config.yaml
num_hidden_layers: 14
hidden_size: 256
num_attention_heads: 2
num_key_value_heads: 1
head_dim: 128
intermediate_size: 704
vocab_size: 5441
hidden_act: "swiglu"
norm: "rmsnorm"
norm_place: "pre"
norm_eps: 1e-05
positions: "rope"
rope_theta: 10000.0
rope_fraction: 1.0
qk_norm: true
attn_scale: 0.0884
bias: "none"
tie_word_embeddings: false
parallel_block: true
init: "trunc"
init_std_qkv: 0.0299
init_std_o: 0.0371
init_std_up: 0.0428
init_std_down: 0.0428
optimizer: "muon_hyperball"
learning_rate: 0.00615
lr_mult_qkv: 0.5
lr_mult_up: 0.645
beta1: 0.95
lr_head: 0.00638
warmup_steps: 0
schedule: "wsd"
decay_fraction: 1.0
decay_shape: "linear"
final_lr_fraction: 0.05
batch_tokens: 32768
max_seq_len: 1024
doc_mask: true
train_tokens: 437700000
max_steps: 13358
dataset: "wikipedia_en"
Each number is 50 + 12 x the weight over its row's rms, rounded and kept within 0 to 99. Layers, rows and columns count from 0. The size before them is the row's rms in percent of the matrix's.

# layer 6 MLP up, 704x256, rms 0.042, rows 680-688, columns 0-255
095:42 37 46 40 59 44 59 42 52 41 40 78 41 45 54 69 50 66 47 56 57 43 55 44 22 63 20 39 49 62 36 44 68 64 44 36 50 21 42 34 39 50 63 51 78 40 35 58 41 36 49 56 34 48 57 50 62 39 15 42 59 49 49 59 35 50 49 40 38 46 64 64 38 57 64 42 41 33 40 58 42 44 41 60 61 42 57 54 51 55 48 32 51 22 45 55 55 71 64 43 57 34 47 46 52 55 45 63 50 60 48 10 59 45 47 39 39 50 53 32 29 42 30 29 34 53 53 56 49 46 46 70 61 53 63 33 51 43 62 42 34 35 56 32 76 59 40 49 57 54 35 59 67 42 62 49 46 63 29 52 63 35 25 43 48 29 33 60 52 41 56 59 56 49 68 52 48 34 35 48 62 53 52 36 45 21 35 65 65 43 39 54 49 46 45 46 22 37 43 61 60 41 45 46 64 58 65 48 52 45 50 52 31 51 33 60 61 56 52 58 46 37 55 61 65 36 44 48 54 55 54 71 50 45 58 43 29 54 47 82 46 74 42 66 55 55 40 57 54 36 44 36 26 45 53 47
102:33 71 66 50 40 54 57 19 61 49 42 44 58 38 52 40 57 60 51 54 41 54 47 64 48 47 51 37 43 56 37 41 44 67 43 50 86 16 21 48 46 71 46 51 56 38 73 54 47 52 49 40 72 43 68 58 63 43 58 37 65 53 61 31 61 25 75 48 37 43 47 38 44 40 55 22 86 68 49 46 64 61 59 48 48 46 50 29 47 32 43 61 47 47 31 33 77 62 65 48 55 47 54 56 41 48 57 56 49 58 44 56 56 59 46 33 51 35 43 50 54 74 50 63 64 55 51 45 46 32 58 52 36 45 37 48 64 46 61 54 66 31 49 47 54 51 62 40 46 33 50 51 40 48 64 48 59 39 48 57 49 53 50 28 38 60 53 50 66 67 44 50 45 32 51 51 47 40 69 50 73 55 48 29 49 56 48 65 63 57 44 52 39 59 54 53 57 55 72 64 62 59 32 62 51 52 34 48 50 58 34 48 44 62 57 42 28 47 56 41 38 64 59 73 50 76 54 78 79 79 35 50 34 62 42 43 58 47 53 69 62 46 41 35 49 37 61 52 44 51 48 63 55 64 29 41
101:57 54 49 59 59 40 38 57 62 42 49 25 49 40 69 37 42 53 50 54 38 66 36 73 37 36 76 67 45 59 60 47 51 57 11 53 61 40 34 40 60 48 42 50 45 33 48 64 62 62 51 65 58 26 59 48 17 67 47 45 35 30 55 60 67 51 65 57 74 40 52 56 35 57 54 45 51 74 54 65 58 74 72 40 43 38 58 56 65 48 45 77 39 50 31 59 48 82 21 56 46 56 41 69 54 60 45 31 70 52 19 45 62 41 47 52 29 46 64 27 52 58 70 67 32 43 49 67 39 51 57 61 58 57 41 37 36 56 31 51 61 58 61 47 55 54 53 70 55 55 43 54 52 47 52 57 44 69 60 46 42 48 31 55 40 53 52 40 57 56 72 64 45 36 45 29 49 43 47 62 47 72 49 37 39 34 37 57 54 59 57 55 59 55 52 39 58 68 58 58 76 41 39 63 53 60 67 47 43 30 55 52 36 45 55 56 48 42 58 46 60 38 48 43 59 43 47 52 54 28 53 66 48 38 48 53 46 33 61 43 64 51 53 42 54 47 76 56 63 48 59 49 38 64 53 66
101:43 67 60 42 64 68 51 49 64 26 35 63 28 40 57 54 29 66 41 56 43 49 68 54 74 47 54 40 65 54 35 58 50 51 54 47 50 51 51 58 52 60 50 50 56 47 43 62 52 59 40 43 56 44 58 45 44 45 53 26 41 50 47 45 52 78 69 44 45 59 70 48 54 75 58 66 51 38 22 53 30 67 73 45 65 39 21 22 48 50 62 34 50 41 56 51 60 72 58 67 38 49 65 36 48 47 37 53 44 43 55 48 52 47 46 52 62 46 46 64 38 42 40 42 67 50 58 52 66 30 58 62 38 46 45 35 67 65 52 51 48 37 34 44 46 33 51 30 44 47 75 56 42 47 60 61 53 28 64 58 27 49 47 35 55 47 42 40 52 53 65 38 39 54 63 62 55 56 49 30 57 45 62 62 47 52 55 18 45 49 58 65 48 53 49 61 43 58 68 39 46 24 42 41 25 43 39 81 45 38 40 46 46 73 66 37 44 27 72 35 40 46 62 43 60 76 39 59 59 40 29 47 41 42 51 46 59 59 57 42 60 38 46 66 52 57 34 62 55 44 35 33 45 23 43 29
099:54 46 44 41 37 51 42 30 48 63 17 49 41 56 70 43 56 24 59 31 43 53 36 46 23 43 43 68 35 64 73 34 65 41 41 42 51 41 53 52 38 61 59 41 44 62 46 65 50 37 33 64 67 48 42 57 53 38 56 67 54 52 58 34 66 41 85 64 45 65 51 50 32 58 60 43 71 88 37 59 61 56 54 62 52 43 49 49 44 51 45 60 45 49 65 56 58 48 53 45 44 34 59 31 50 31 58 54 40 42 57 81 39 48 61 44 62 35 58 70 41 54 51 57 54 55 36 30 50 48 61 42 45 50 40 43 52 31 71 38 81 50 64 34 54 41 56 55 39 50 51 38 55 58 61 43 42 45 31 61 34 21 59 67 51 46 56 70 44 57 42 56 57 41 45 59 45 58 77 42 44 46 57 41 21 41 55 28 55 45 42 69 26 36 41 56 43 60 61 51 56 66 30 61 63 63 53 40 72 54 41 47 47 56 65 69 34 39 56 33 48 59 62 37 54 55 50 57 56 50 44 62 46 53 29 30 53 43 59 57 51 50 54 41 59 41 47 63 33 64 60 46 53 38 29 70
107:43 59 48 63 51 28 37 56 65 64 48 55 30 42 59 32 64 66 56 40 75 48 50 40 62 53 64 57 39 37 56 59 41 57 70 58 58 30 61 29 58 36 52 67 58 41 46 39 67 40 23 55 53 47 37 60 35 48 70 41 35 38 61 44 59 50 55 56 39 60 56 41 57 61 46 41 69 81 57 63 43 61 47 42 67 58 41 32 74 56 89 33 50 39 59 41 68 63 63 44 67 52 54 30 62 49 52 56 49 55 59 51 35 46 61 63 52 48 55 43 72 52 61 54 53 67 49 45 44 32 37 57 50 47 69 43 39 47 35 66 63 49 41 37 55 77 45 49 57 67 29 53 61 40 71 48 64 44 54 20 42 48 49 52 42 50 29 56 45 49 58 32 34 49 45 55 71 37 65 45 55 55 54 47 51 41 40 50 58 61 66 49 66 63 55 70 45 54 64 43 63 51 65 37 50 47 50 32 39 48 20 62 50 55 62 41 45 62 52 56 36 42 71 59 45 48 49 41 64 41 44 56 46 21 56 47 58 66 46 47 72 59 55 80 34 31 44 44 44 37 77 47 56 60 59 39
091:33 33 66 46 47 68 59 63 68 44 47 64 67 35 45 37 74 44 38 42 64 49 40 55 50 72 40 57 56 41 67 53 50 64 42 79 58 35 51 59 30 63 58 54 68 60 44 50 49 36 42 44 32 49 38 34 35 68 48 72 55 45 51 66 58 55 42 41 49 38 40 62 54 68 37 54 38 54 46 50 64 30 61 35 68 61 65 59 61 90 47 50 29 27 27 50 49 52 42 49 48 45 61 48 51 40 58 62 51 68 51 42 53 52 45 29 28 44 63 55 61 39 58 53 61 37 56 31 61 42 68 52 59 49 44 52 57 58 49 50 69 50 47 54 63 19 40 37 58 58 65 69 57 64 38 48 46 43 61 54 42 59 63 52 30 25 42 38 57 40 48 29 52 55 49 54 27 58 61 36 39 70 68 41 63 60 45 42 58 55 49 32 65 53 50 64 45 43 54 59 59 73 38 64 56 44 65 58 70 52 36 60 58 69 56 52 33 37 53 65 63 55 54 49 51 40 55 73 30 58 69 53 47 56 75 52 50 77 53 56 43 37 58 39 50 37 39 52 53 45 44 45 60 48 33 20
103:64 55 49 32 51 70 77 65 61 47 62 65 52 45 51 49 67 57 62 68 37 59 49 50 56 27 34 57 67 56 58 50 79 46 60 48 52 33 69 41 47 66 29 54 30 28 58 35 32 31 40 63 58 63 49 37 41 51 43 60 41 26 32 42 75 51 33 44 33 48 59 63 52 65 34 45 50 49 52 49 34 56 28 29 38 61 57 42 53 43 58 55 77 41 58 53 34 64 68 49 47 46 54 21 41 65 54 55 59 68 50 55 69 57 38 50 47 57 75 44 49 44 55 57 40 58 48 43 50 65 22 30 33 47 52 48 75 63 57 54 47 44 64 31 37 50 72 38 45 59 45 43 41 55 34 51 60 24 55 60 50 52 71 47 43 55 43 64 62 54 17 45 47 44 43 41 50 41 58 58 48 51 52 58 52 57 52 61 64 52 30 40 54 39 39 52 45 36 53 41 31 54 62 38 34 60 40 32 46 69 49 59 61 55 55 57 50 30 34 65 65 46 50 52 62 40 41 40 61 59 58 73 45 36 54 39 58 65 38 50 38 57 45 49 47 34 45 12 71 41 57 58 48 64 51 43
097:37 50 52 32 69 32 33 37 60 38 28 67 54 68 58 60 36 30 56 48 43 45 48 36 39 40 61 42 57 61 61 62 44 51 47 41 60 78 58 63 51 70 45 55 42 32 52 37 70 48 61 40 76 68 55 54 43 55 28 24 48 45 38 53 51 52 57 49 72 45 41 41 40 65 56 56 45 48 52 54 53 42 68 63 41 49 50 37 43 47 64 70 44 29 43 50 43 34 44 24 63 59 48 46 49 34 64 56 39 58 61 67 56 63 41 37 65 49 45 62 45 50 66 37 45 83 33 60 47 53 49 50 75 61 64 62 59 45 68 24 52 56 37 38 55 43 54 54 49 53 57 23 62 54 39 44 63 58 50 53 52 25 68 43 51 54 48 63 46 47 31 48 51 47 54 36 53 52 57 32 53 52 49 67 24 45 53 46 48 35 71 42 62 40 64 49 18 64 56 56 57 66 56 35 51 39 44 54 63 45 25 44 46 74 63 57 57 45 42 69 63 41 71 72 63 54 22 61 49 36 67 51 30 71 51 46 61 45 46 55 42 61 61 46 64 32 54 42 36 57 42 48 68 59 62 51
# layer 6 MLP down (transposed), 704x256, rms 0.0429, rows 680-688, columns 0-255
101:33 34 60 35 64 37 52 35 49 27 51 68 45 52 65 77 44 81 53 48 50 50 56 24 38 66 37 51 53 60 53 41 47 73 50 54 72 49 51 27 27 74 50 40 52 48 36 31 51 31 50 58 37 50 54 67 44 48 44 45 40 52 65 35 54 47 45 41 38 23 41 64 42 71 68 75 48 53 50 57 23 38 53 57 59 60 71 58 52 41 39 34 51 51 61 65 47 53 81 39 43 37 49 65 63 45 49 48 42 55 79 61 54 61 50 57 41 46 59 59 61 50 46 27 39 61 41 57 38 57 50 63 46 52 46 47 51 45 68 57 49 43 72 40 59 60 41 30 44 60 37 54 46 40 48 54 44 42 36 41 41 37 57 41 20 44 61 61 63 42 46 43 66 39 51 51 46 30 67 40 25 47 67 46 35 36 53 66 52 49 42 58 30 47 45 64 30 22 53 54 60 43 41 54 69 36 56 27 53 24 53 47 49 63 49 56 56 50 58 67 44 58 53 84 49 50 36 51 46 46 55 45 52 44 32 53 46 68 53 68 40 56 41 36 60 53 57 51 37 45 40 65 32 32 48 48
102:42 55 60 57 39 51 54 76 56 52 57 64 58 35 64 58 52 43 49 56 41 59 33 41 41 50 59 21 47 74 38 41 65 67 38 41 61 74 23 41 37 63 36 45 48 49 38 57 58 34 34 40 57 58 63 52 71 64 40 30 69 59 57 49 37 46 43 53 42 46 28 24 29 52 71 52 51 42 54 65 62 48 51 51 37 67 35 44 58 49 65 63 67 58 66 61 29 50 37 50 41 52 34 61 62 48 41 46 09 56 40 63 39 35 43 37 59 52 42 47 66 11 68 46 55 57 45 57 67 51 34 39 62 59 71 49 41 63 40 57 55 85 63 43 56 51 44 50 58 57 43 54 32 44 61 68 60 46 32 54 37 60 55 56 61 61 65 51 65 59 15 34 48 49 48 43 56 59 62 54 40 67 48 46 55 35 49 51 48 52 54 65 54 31 52 48 39 40 39 63 57 47 35 54 63 42 22 42 67 45 52 52 52 47 52 54 52 51 41 31 44 36 24 65 53 77 46 73 62 53 44 55 35 43 68 47 53 46 51 51 61 42 35 54 37 39 38 58 52 53 49 45 55 44 57 51
101:51 45 48 54 42 58 57 41 52 31 66 69 64 30 46 60 67 53 48 46 42 58 67 46 56 53 31 60 48 57 61 65 31 57 41 48 48 53 26 42 72 49 62 51 47 40 41 35 62 36 36 48 63 37 70 41 29 56 47 29 62 52 65 60 73 63 40 43 34 45 69 52 55 39 54 51 36 56 49 53 44 46 44 39 58 38 54 75 46 52 20 51 53 42 70 37 32 61 59 38 52 56 46 32 57 63 38 58 41 52 35 41 45 58 33 48 52 64 43 45 49 52 70 70 50 59 58 49 28 54 41 77 31 38 44 66 47 40 65 73 54 59 35 63 37 36 36 48 50 59 48 46 37 57 38 62 37 58 40 76 46 39 47 46 27 69 42 68 44 63 46 56 60 43 32 47 54 47 61 45 64 60 67 71 50 43 55 57 44 50 43 49 72 54 43 37 39 43 61 42 46 39 40 79 22 29 60 54 62 56 61 53 54 64 40 81 52 70 63 52 47 36 39 31 59 65 63 41 57 66 54 42 57 30 37 38 44 63 46 27 41 44 61 47 70 56 40 59 45 50 29 37 62 56 58 28
098:50 45 29 66 33 43 35 68 29 46 39 54 44 46 57 66 71 34 51 56 47 47 48 57 41 39 23 53 56 63 55 59 46 70 42 60 60 67 40 44 38 59 15 52 54 56 34 54 33 39 53 55 64 65 32 45 53 35 38 46 42 49 47 34 38 45 49 50 53 44 51 38 40 57 45 27 36 47 52 46 50 55 59 69 27 33 74 52 51 48 55 43 22 55 38 76 67 46 44 53 50 71 35 50 61 60 60 22 63 60 62 40 64 52 32 53 46 60 51 55 85 56 38 43 57 68 40 63 55 53 53 67 45 32 31 58 55 50 43 66 47 50 38 57 53 41 49 26 67 49 49 68 53 54 49 39 65 52 49 44 66 44 39 54 57 51 63 45 28 59 56 22 68 64 48 70 46 57 43 68 28 40 31 46 45 49 38 59 46 52 30 34 57 51 82 34 60 57 50 66 58 54 42 36 47 50 73 56 63 54 55 69 53 43 39 54 60 65 63 42 50 53 62 69 38 54 62 55 36 42 72 63 55 43 60 33 39 71 55 35 57 49 54 46 54 25 58 58 51 36 43 38 63 53 43 55
099:74 46 50 31 60 60 53 46 47 40 32 48 49 62 52 50 45 64 39 49 56 43 45 42 47 54 45 60 59 38 29 49 62 50 56 42 44 61 40 48 48 44 49 76 47 51 67 58 64 59 25 78 55 45 50 46 51 64 45 45 43 45 53 39 57 45 29 58 38 44 62 38 36 46 58 57 50 58 42 69 37 38 44 52 58 50 38 44 51 45 59 60 41 49 56 50 47 55 58 50 56 45 23 58 78 65 40 61 27 38 17 78 53 31 70 68 37 40 35 58 34 45 74 39 57 51 33 42 56 55 66 48 75 56 49 36 51 61 41 53 53 67 65 41 51 48 60 58 81 50 41 42 45 41 60 60 56 68 58 25 50 65 47 57 47 35 61 43 44 53 50 63 67 44 55 78 43 79 47 57 33 67 45 50 37 48 42 47 60 66 45 57 37 64 53 32 49 46 61 48 37 51 47 80 45 77 63 54 60 49 68 58 78 43 54 41 39 30 43 41 33 70 44 46 34 57 53 30 63 53 53 47 40 50 18 40 49 47 49 55 26 53 62 34 57 39 39 48 45 42 45 61 42 25 49 70
100:46 48 63 61 43 38 68 42 53 23 52 54 37 45 43 45 33 70 43 57 61 58 72 54 54 25 55 77 37 70 56 45 52 25 35 38 58 59 21 42 51 70 50 52 33 62 61 58 62 65 61 58 42 45 50 44 57 63 57 50 39 74 33 54 51 58 68 40 57 45 47 51 37 37 80 73 54 44 41 57 54 44 61 65 57 35 48 74 52 57 62 48 42 30 45 47 56 48 45 54 24 48 57 69 37 52 44 52 22 57 34 50 62 34 52 26 34 68 47 49 41 48 55 57 55 33 66 56 36 57 28 26 52 61 43 64 49 37 46 73 67 58 60 44 46 47 30 33 56 63 56 48 30 46 46 49 67 68 49 71 57 68 63 44 82 59 63 52 60 45 39 30 51 43 61 47 46 35 33 47 52 39 50 46 58 62 59 62 50 39 37 44 27 48 50 55 71 55 65 68 50 36 37 55 49 43 54 47 59 48 41 51 48 63 51 60 28 47 33 42 55 59 28 62 45 65 61 38 42 44 39 52 64 64 51 59 35 36 38 44 33 51 62 35 34 43 39 48 46 54 36 59 35 61 65 52
097:41 46 54 45 69 46 60 61 50 90 42 70 47 09 26 42 52 86 47 56 52 43 50 49 82 68 70 48 54 18 58 47 52 46 39 41 43 56 56 48 44 45 49 71 42 63 45 57 51 40 33 77 55 53 47 53 53 58 63 35 62 44 90 45 35 50 40 39 35 52 48 50 56 45 28 53 78 55 45 47 58 40 42 49 62 59 52 48 58 78 33 57 51 45 48 35 36 61 55 43 39 56 51 50 26 57 38 38 60 43 61 41 59 67 52 34 34 42 48 59 43 41 54 70 61 33 53 58 54 43 42 55 55 42 61 53 48 56 44 55 38 65 42 66 40 45 61 44 60 63 66 42 47 40 59 46 55 54 71 54 46 63 63 46 32 49 56 44 42 65 64 53 56 48 49 38 33 57 34 46 65 52 69 47 74 52 80 66 52 57 58 57 44 29 58 44 60 42 29 52 29 74 50 58 43 66 55 36 40 45 63 29 55 45 36 32 37 47 33 44 76 63 54 54 46 67 49 46 50 59 42 51 80 41 50 50 54 52 40 44 55 58 53 47 38 52 48 52 48 48 40 51 43 49 36 51
099:34 45 69 61 61 55 30 57 44 39 41 25 60 55 55 52 48 40 31 44 56 39 55 57 66 45 62 39 35 59 60 54 48 47 38 71 29 61 37 46 46 36 42 62 63 49 63 57 50 66 53 39 67 36 38 47 58 57 54 58 33 57 56 75 29 51 60 36 60 64 45 27 62 42 66 56 45 80 42 62 63 59 67 48 52 40 36 46 65 57 38 62 44 52 21 57 45 45 47 66 51 41 29 65 35 37 49 45 60 54 55 51 35 20 73 64 54 36 35 46 46 57 48 48 38 47 47 46 50 55 60 48 64 51 46 53 49 40 68 49 46 58 41 42 65 44 42 49 54 39 39 64 44 76 53 44 32 60 38 29 59 43 28 34 74 36 49 49 60 34 83 67 47 32 58 46 55 67 44 81 66 41 40 45 56 47 53 44 39 59 53 69 62 54 72 34 38 44 55 62 37 44 30 64 62 41 44 60 58 33 48 55 58 64 45 52 63 72 48 47 33 70 66 37 72 52 41 56 43 41 47 42 52 77 67 53 55 50 46 47 56 38 61 73 47 57 49 51 25 52 30 54 39 56 52 51
099:49 27 45 37 68 49 42 65 62 43 58 52 47 57 30 67 47 51 60 27 39 31 53 54 51 44 43 38 53 49 54 41 69 28 50 47 40 61 43 66 34 56 50 34 45 52 71 32 64 72 40 69 39 44 60 86 59 39 74 51 39 55 46 47 27 53 30 52 42 38 30 41 68 47 58 63 48 42 46 56 49 34 47 37 28 47 55 55 43 45 47 47 32 57 67 36 51 48 48 37 60 32 44 55 57 41 59 63 55 33 37 33 41 58 43 32 49 51 68 50 43 39 41 42 60 54 35 55 76 47 50 51 58 32 62 38 50 32 58 32 69 46 16 50 59 47 56 54 49 42 40 45 41 55 42 52 37 50 58 61 42 52 54 57 34 54 47 75 50 57 69 48 41 64 54 62 59 45 78 63 43 15 51 52 36 16 51 50 46 50 31 66 53 65 50 49 42 31 52 25 63 34 40 42 53 57 46 48 50 66 21 35 40 48 65 53 34 48 33 42 39 55 46 35 50 64 31 44 60 43 40 57 63 52 40 25 53 42 46 40 46 49 73 52 69 42 47 44 70 49 52 41 49 45 37 63
# layer 6 MLP gate, 704x256, rms 0.0434, rows 681-689, columns 0-255
105:48 34 56 57 51 39 59 40 61 52 53 32 50 42 62 42 64 42 43 34 28 59 29 72 54 67 66 46 34 43 47 34 59 62 63 56 42 34 64 60 68 49 38 64 57 42 38 43 46 64 63 67 42 47 69 48 39 35 45 66 43 32 64 57 51 55 32 66 56 41 59 57 43 47 54 60 40 52 68 42 44 49 54 37 60 38 63 44 42 59 48 48 48 54 59 35 57 34 57 42 57 37 47 35 32 53 79 65 67 25 71 66 57 72 37 49 46 57 54 56 53 61 57 50 70 51 66 22 34 28 34 44 61 53 42 62 46 44 49 54 45 34 61 48 56 54 58 49 56 46 33 48 46 50 59 49 49 64 51 50 64 49 50 29 42 34 77 52 34 56 69 70 30 47 49 44 59 40 56 50 44 69 32 39 43 50 56 39 72 45 76 29 36 41 54 23 25 30 44 48 59 41 43 31 54 48 58 56 35 43 73 53 60 14 19 47 49 56 54 50 67 44 64 58 46 68 63 55 55 78 43 61 50 52 40 70 59 55 43 51 43 44 57 57 43 37 69 49 49 52 29 55 41 36 47 46
106:61 58 56 41 44 61 38 40 62 30 63 45 27 32 37 56 40 40 73 55 43 42 61 50 54 52 29 28 44 37 53 42 54 54 29 36 53 38 67 45 46 57 40 68 43 57 49 42 47 71 38 52 49 65 46 44 39 66 38 57 52 56 43 48 75 45 28 40 42 37 41 42 50 56 59 59 38 54 49 52 56 36 31 60 34 45 39 45 43 52 61 51 38 36 62 46 53 31 85 33 38 45 76 30 46 54 40 55 52 45 59 52 61 56 56 50 63 54 41 73 48 54 66 44 59 46 58 70 35 56 50 75 48 49 42 51 71 36 46 71 50 40 39 41 53 56 58 59 24 51 58 59 51 44 66 74 51 35 23 83 59 36 60 49 47 55 39 61 47 58 33 42 47 42 67 42 54 53 45 65 31 33 38 50 36 47 38 38 48 44 61 36 34 38 46 51 65 57 40 17 36 52 40 31 43 68 62 56 49 56 41 38 56 64 52 62 60 33 72 46 21 42 42 42 55 20 55 34 58 57 58 46 48 64 52 44 46 70 52 49 60 37 39 58 63 44 34 50 48 68 48 68 70 51 55 63
095:25 59 54 31 57 46 55 64 53 44 39 57 55 50 50 48 38 56 40 43 53 48 50 63 61 56 57 54 51 69 48 61 70 41 64 47 40 41 41 43 55 63 37 56 70 58 68 57 53 54 24 50 55 47 47 41 49 63 68 35 36 54 42 46 63 48 54 48 57 55 56 64 49 81 56 66 38 56 50 37 55 29 52 64 56 44 47 50 62 50 77 61 53 58 51 50 57 33 63 53 59 34 33 42 51 61 65 49 47 52 36 65 54 70 54 63 41 59 52 44 57 56 37 54 46 43 57 60 66 46 46 61 75 46 52 48 40 30 42 24 29 49 53 45 56 47 48 36 32 59 49 48 53 48 66 57 40 31 67 64 49 42 68 48 62 47 53 35 63 78 49 48 54 57 44 60 53 53 49 33 53 55 46 78 21 63 37 51 46 44 42 83 44 41 48 43 71 61 38 44 63 50 45 16 39 65 52 47 23 50 35 64 49 58 32 40 92 42 34 53 63 48 56 51 39 44 43 49 21 55 41 76 62 75 60 67 40 70 49 33 29 57 54 68 56 41 53 41 54 56 58 44 46 59 65 22
097:57 32 47 44 37 47 53 53 40 52 53 56 60 53 50 33 17 60 59 48 53 70 31 44 44 43 60 52 52 57 43 43 52 60 27 45 46 49 54 55 68 46 59 39 38 54 33 54 48 64 51 72 45 30 43 40 36 41 45 55 41 53 51 65 37 57 57 71 69 53 38 60 56 30 41 71 59 24 56 54 44 39 47 40 59 34 43 54 62 56 58 66 55 44 38 65 59 49 29 39 57 55 57 45 51 45 34 47 64 48 64 54 36 47 61 60 62 53 32 58 57 31 57 54 43 54 41 57 52 48 52 59 55 68 54 57 55 35 51 33 37 58 56 65 68 57 55 51 49 55 60 28 53 51 58 54 72 53 58 58 57 35 40 46 46 68 84 27 44 53 26 60 41 41 67 68 75 82 40 47 55 61 27 52 47 46 50 31 71 59 27 42 40 42 48 47 39 57 38 41 43 58 40 53 25 55 45 39 49 66 64 52 66 60 39 58 60 34 35 41 67 55 56 70 40 65 14 52 55 69 35 20 61 39 67 34 67 51 56 49 52 45 52 74 51 56 64 70 43 37 54 44 39 46 58 25
109:50 46 48 43 41 41 30 44 46 42 43 36 46 53 35 81 63 35 33 44 47 43 53 46 52 27 45 56 21 44 19 34 44 72 49 40 50 59 32 59 46 63 43 68 53 45 26 60 48 56 41 46 69 49 49 65 40 39 56 52 66 34 48 42 34 53 66 50 49 44 57 51 52 62 51 71 64 34 60 39 45 53 33 57 49 43 48 47 96 53 33 58 31 45 40 43 54 43 40 52 61 45 47 53 51 52 58 66 60 59 56 37 45 48 13 43 77 46 66 43 53 41 61 38 50 52 62 42 57 33 71 62 37 32 39 47 50 38 58 36 47 57 61 23 51 44 45 78 29 33 50 60 51 49 48 64 43 44 39 38 43 52 51 43 43 69 69 55 40 37 40 52 51 30 49 27 64 64 48 49 64 42 60 34 40 42 45 46 40 75 42 48 47 36 33 68 47 61 55 54 47 49 73 54 50 44 27 70 64 60 54 36 54 40 50 50 32 63 48 47 24 57 43 18 49 43 62 43 69 58 40 43 40 51 70 47 40 41 39 49 63 49 46 44 50 51 45 45 47 67 68 60 69 41 49 48
091:56 50 35 53 54 47 60 51 45 53 60 70 45 49 55 72 32 53 38 49 35 51 45 45 43 42 40 55 39 47 41 54 33 53 48 49 40 57 46 40 47 45 51 47 89 53 38 30 65 72 53 40 45 38 50 58 59 41 52 32 45 58 57 63 55 38 56 48 30 21 50 49 53 45 72 66 57 34 67 47 61 61 58 37 74 40 55 48 23 22 57 31 42 33 30 79 38 50 39 58 45 33 47 45 78 42 47 66 41 50 51 52 44 52 57 45 52 29 64 41 35 52 62 45 43 76 44 47 44 44 41 43 54 56 63 63 60 53 48 45 62 30 65 43 62 34 49 38 44 53 51 54 50 36 27 53 46 44 48 48 57 53 63 71 55 35 38 68 71 32 55 38 41 57 40 38 53 66 47 58 24 30 60 49 31 44 45 19 47 46 47 48 66 44 44 46 54 24 45 48 58 31 31 29 46 52 40 66 59 46 45 64 44 71 31 39 45 55 24 42 44 31 40 48 41 49 57 56 71 64 52 61 49 49 52 49 40 56 39 59 65 65 44 31 37 56 69 36 72 25 51 42 59 29 41 52
093:51 29 58 51 55 49 58 52 66 58 59 48 52 58 59 51 59 28 60 53 63 48 63 39 34 57 57 49 47 61 44 36 29 38 58 39 37 66 43 34 55 43 61 44 53 53 58 52 67 46 34 56 54 29 44 45 52 48 71 33 49 36 44 53 23 58 48 39 57 64 55 60 54 64 51 81 62 47 67 54 46 46 61 48 72 65 58 74 49 43 69 59 48 44 41 34 62 41 53 54 48 53 27 34 69 55 58 22 48 63 47 52 62 33 66 63 35 75 45 49 50 48 27 43 53 64 60 43 39 69 60 69 50 56 60 47 31 35 58 43 64 43 47 60 34 45 59 43 61 37 38 63 62 58 47 70 55 52 58 68 56 55 62 47 36 52 45 48 57 55 60 45 66 54 39 70 67 73 63 51 47 40 48 46 65 45 32 35 33 28 54 66 46 44 42 53 41 54 52 54 35 62 34 63 62 55 57 56 63 77 19 42 63 38 54 30 68 37 58 67 87 45 67 27 37 53 54 40 61 65 19 51 47 41 43 52 53 49 53 44 42 42 63 49 24 49 41 34 48 51 54 41 56 46 55 74
105:57 71 41 63 50 50 38 74 41 64 72 50 44 35 47 47 50 23 84 51 61 57 78 56 41 68 63 54 50 81 70 24 66 44 50 59 59 70 41 50 52 62 47 31 56 47 64 36 54 63 42 48 34 55 58 46 58 38 54 41 45 47 32 49 53 39 35 43 31 44 43 50 59 67 50 61 48 52 51 48 59 54 46 25 65 77 61 55 62 28 69 45 51 53 72 60 51 49 38 35 53 48 43 60 36 32 52 65 53 39 22 60 19 68 70 51 48 70 75 54 41 52 53 37 46 59 55 53 57 58 49 49 39 45 60 51 47 57 57 46 77 25 43 49 62 35 58 83 54 48 58 29 45 46 57 35 46 40 52 64 41 41 56 65 56 39 59 47 49 41 64 34 36 34 49 55 57 36 61 43 47 51 46 54 35 48 50 47 55 39 41 40 50 33 59 48 45 29 34 27 66 64 61 46 55 64 68 41 56 60 31 45 29 34 63 47 33 54 70 54 39 54 48 33 67 55 36 48 52 54 60 33 64 55 41 49 53 54 47 52 50 58 64 38 50 67 45 52 33 55 50 48 31 51 39 55
093:68 32 32 56 38 47 67 56 47 52 30 40 66 42 62 56 37 31 47 47 47 54 45 59 47 41 50 53 59 51 61 34 38 49 55 38 71 57 48 57 58 52 71 30 66 69 56 64 63 58 61 51 50 50 45 43 23 55 46 48 63 49 34 61 32 67 70 54 48 63 40 57 28 65 31 50 62 40 36 59 61 66 71 28 48 49 50 49 44 39 33 50 44 54 30 42 38 38 43 41 42 30 76 61 52 40 27 24 65 43 55 59 43 50 59 56 63 32 36 56 64 53 49 32 47 50 64 51 48 63 51 57 31 40 56 41 50 39 67 36 25 44 55 56 60 41 54 35 63 44 46 68 36 48 30 60 58 61 35 79 50 47 69 48 62 58 66 55 53 33 43 63 51 40 59 51 65 66 32 58 72 38 48 56 57 49 49 52 58 46 38 46 53 51 46 55 65 72 35 34 50 55 53 52 24 32 48 33 57 36 39 71 43 62 30 45 52 61 29 34 60 48 55 32 24 43 48 50 61 55 43 42 61 60 59 75 69 56 41 51 42 44 52 32 69 40 37 60 32 39 56 58 39 68 42 70